Part of a small language model's weights.
Size: MLP 384 tanh GELU, vocabulary 2048, 1.96M parameters.
Architecture: biases, untied embeddings.
Training: 133M tokens, 8100 steps.
Each number is 128 + 32 x the weight over its row's rms, rounded and kept within 0 to 255. Layers, rows and columns count from 0. The size above them is the row's rms in percent of the matrix's.

# layer 2 attention query, 96x96, rms 0.0943, rows 77-90, columns 0-47
size [ 95 102 104  64  68  83  77  98 106  77  97 110 107 116]
[[138 104  90 101 127  96  87 129 136  90 111  93  98 162  40  97 104 179 145 189 152  85  40 122 137 168 139 122 122  93 139 123 115 135  88 152 163 192 135 143 116 137 133 112 105 103 111 126]
 [ 99 147  95 103 134  33 119  86  86  89 133 153 142 143 100 134  96  89 121  85  78 128 125 142  86 101 147 116 140 127 120 118 121 144  90 166 134 115 117  94 182 117  84 120  67 155  96 115]
 [131  98 125 135  79 136 190 120 112 161 135 115 149 130  83  79 109  69 100 116 112 112 100 216 112 127 129 117 131 133 172 111 102 185 145 113 162 162 126 118 116 108 118 168 150 124 112 171]
 [128 121 145 149 112 130 161 133 133  80 141  95 153 102 142 142 125  99 168 194 138 167 109 103 135 132 141 128 137 151 102 136 133  70 101 145 192 189 168 176 101 147 165  94 116 119 100  85]
 [132 149  73 159  80 182  77 120 125 106 128 160  83 162 177  99 143 169  91 130 127 104 124 102 130 162 127 110 111 138 138 112 135 106 133 173 106 125 187 141 166 137  91 124 178  82 122 100]
 [145 112 165  80 108 161 110 123  73 115  95  70 155 101 152 164 106 151 212  98  97 165 112 145 161 119 169 115 154 176 131 151  84 156 107  88 178 116 153 161 146  90 149 141 134 164 135  88]
 [141 137 146 148 113 143 141  82  95 167  98  37 134 134 183 153 106 112 196 101 122 129 140 121 186 146 176 102 150 176 117 176 103 128 120 137 148  74  91 161 139 155 162  67 145 160 136 105]
 [157 158 134  95 131 170 126 148 125 135 164 128 106  73  79 164  97 170 174 175 133 136 124 136 122 113 200  98 118 123 139 191 130  93 116 159 109 118  88 170 174 111 136 168  88 131 139 131]
 [115 163 116  61 107 105 115 156  74  82 145 103  96 198 123 136  96 160 104 101 106 100  99 164 177 130 146  79 134 155 170 150 139  62 123 161  59  96  41 125 195 146 121 159  93  91 119 119]
 [165 117 104 147 138  80 104 109 187 148 117 111 162 103 159 150  98 109 157 162  92 116 184 123 172 145 136 116 133  62  97  82 162  87 142 168 142 181 135 114 108 151 124  57 187 169 146 109]
 [ 75 128 145 133 138 126 105 120 125  89 121 118  91 158 151 134 109 162 147 124 131 134 123 114  96 148 163 142  86 145 110 173  83 161 118  83  94 180 145 208 109 176 144  77  51 138 153 113]
 [ 78 142  75 142  72 138 109  94  73 117 123 190 113 154 113  90 178 137  86 104 135  78 145 133 149 141 146  86 122  53 126 106 142 129 201 160 104 106 113 136 186 187  85 112 140 121 141 187]
 [150 104  89 131 118 125 113 107 124 132 160 116 109 132 155 149 146 157 122 102 131 134 110 119 137 126  86  98  92  80 172  86 132 165  92 147 170 114 145 111  64 135 110  76 128 112 140 132]
 [111 147 123 110 118 110 112 115 103  79 102  66 113 111  95 158  79 117 122 133 196 120  53 151 143  89 119 143  61 132 135 145 162 178 138 150 113 156  93 199 153 137 102  56 118  85  89 136]]
# layer 2 attention key, 96x96, rms 0.0925, rows 77-90, columns 0-47
size [ 92 102 102 127  79  78  79  68  71 118  74  51  68  94]
[[ 90 177 109 144 141 203 141  97 176 108 150  99 152 136 139 186 128 134 104 155 160 136  93  94 107 125 122  88 135 114 129 117 109  77 163 108 104 115 129 142 162 124 126 156 119 163 122 169]
 [212 103 115 118 147 137 113 129 113 105 109 152 169 132  95  97 117 183 131  96 119  72 181 112 137 175 158 110 123 163  87 117  63  95 100 166 129 167 153 180 137 175 148  98 115 169 148 108]
 [ 95  78 158 104 100 111 152 170 117 171  99 106 169 121 159 101 113 136 174 132 140  91 131  92 126 138 114  94 127 184 142 146 170  81 103 130 120 182 122 107  64 163 134 133 145 175 105 181]
 [133 138  41 122  79 135 113 127 128 135 183 171  84 174 123 117 178 122  58 121 140 111 112  87 115 144  92  76 102  91 184 100 145 123 163 134  62 135 119  73 132 183  91 120 138  95 150 183]
 [139 152  33 143  93 155 153  84 157 148 201 119 152 142 156 129 167 133  48 121 133 130  94 101 142 160 103 104 132  89 213 128 188 142 158 146  89 140  93  77 130 186 103 103 138 126 133 197]
 [110 120 143  89 160  98 126 162 138  42 133  99  94 130 113 110 100 147 136 164 175 148 159 149 105  81 168 156 163  96  54 122 139 124 104 143 118 150 135 108 166  80 164 122 138  61 122 159]
 [106 132 190 144 193  90  96 128 124 105  54 104 109  64 141 128  91 154 171 142 125 154 144 171  87  99 132 176 113 117  89 116 112 131  75 136 160 154 154 107 124  70 112 144 146  93 100 112]
 [155 152 155 136 159 133  94 137 196  87 136 166  69 205 197 127 110  94 177  92 192 118  89  81  73 138 121 148 153  63 126  74 138 181 129 119 129 144 179 152 141  99 196 137 106 143 133 122]
 [178 120 103 161 107 148 169 124 127 167 113 125 132 109 228 101 126  79 154  87 151 121  85 160 110 120 155 156 166 101 114  55 106  71 186 121 145 142 157 144 119 115 190 134 113 127 106  77]
 [124 132 163 101 155 147 168 158 149 107  52 104 114 100  77 139 140  89 136 136 148 133 110 156 141 127 155 117 125 124  88 179 122 161 121 116 185 133  89 175 131  98 145 137 177 114  66  56]
 [131  66  90 139 114 115  76  77  99  86 118 111 190 137 113 168 132  96 103 147 133 118 130 149 162 116 159  80 103 126 113 112  68 123 130 136 107  76 111 133 114 171 141  76 123 145  91 112]
 [108  96 138 207 189 154 125 146  63 171  88 103 169 148 173 167  79 104 162 112 100 101 151 156 116 121 129 121 120  86 134 150 128 122 101 145 189 129  93 137 130 146 180 209  61 140 110 134]
 [ 74  70 136 116 171 127 135 141 120 142 182 118 154 108  96 168 168 136 147 104 133 166 136 169 181 116 186 175 129 182  27 143 100 162 125 126 144 113 160 205 154  96 110 110  76 128 123 131]
 [156 100  96 170 137 134 138 137 119 152  67 116 132 112 188 168  90 111 121 155 108 155 186  83 155 186 140 116  76  82 104  70 127 143 127 114  83 153 119 111 153 113  99 140 118 144 146 174]]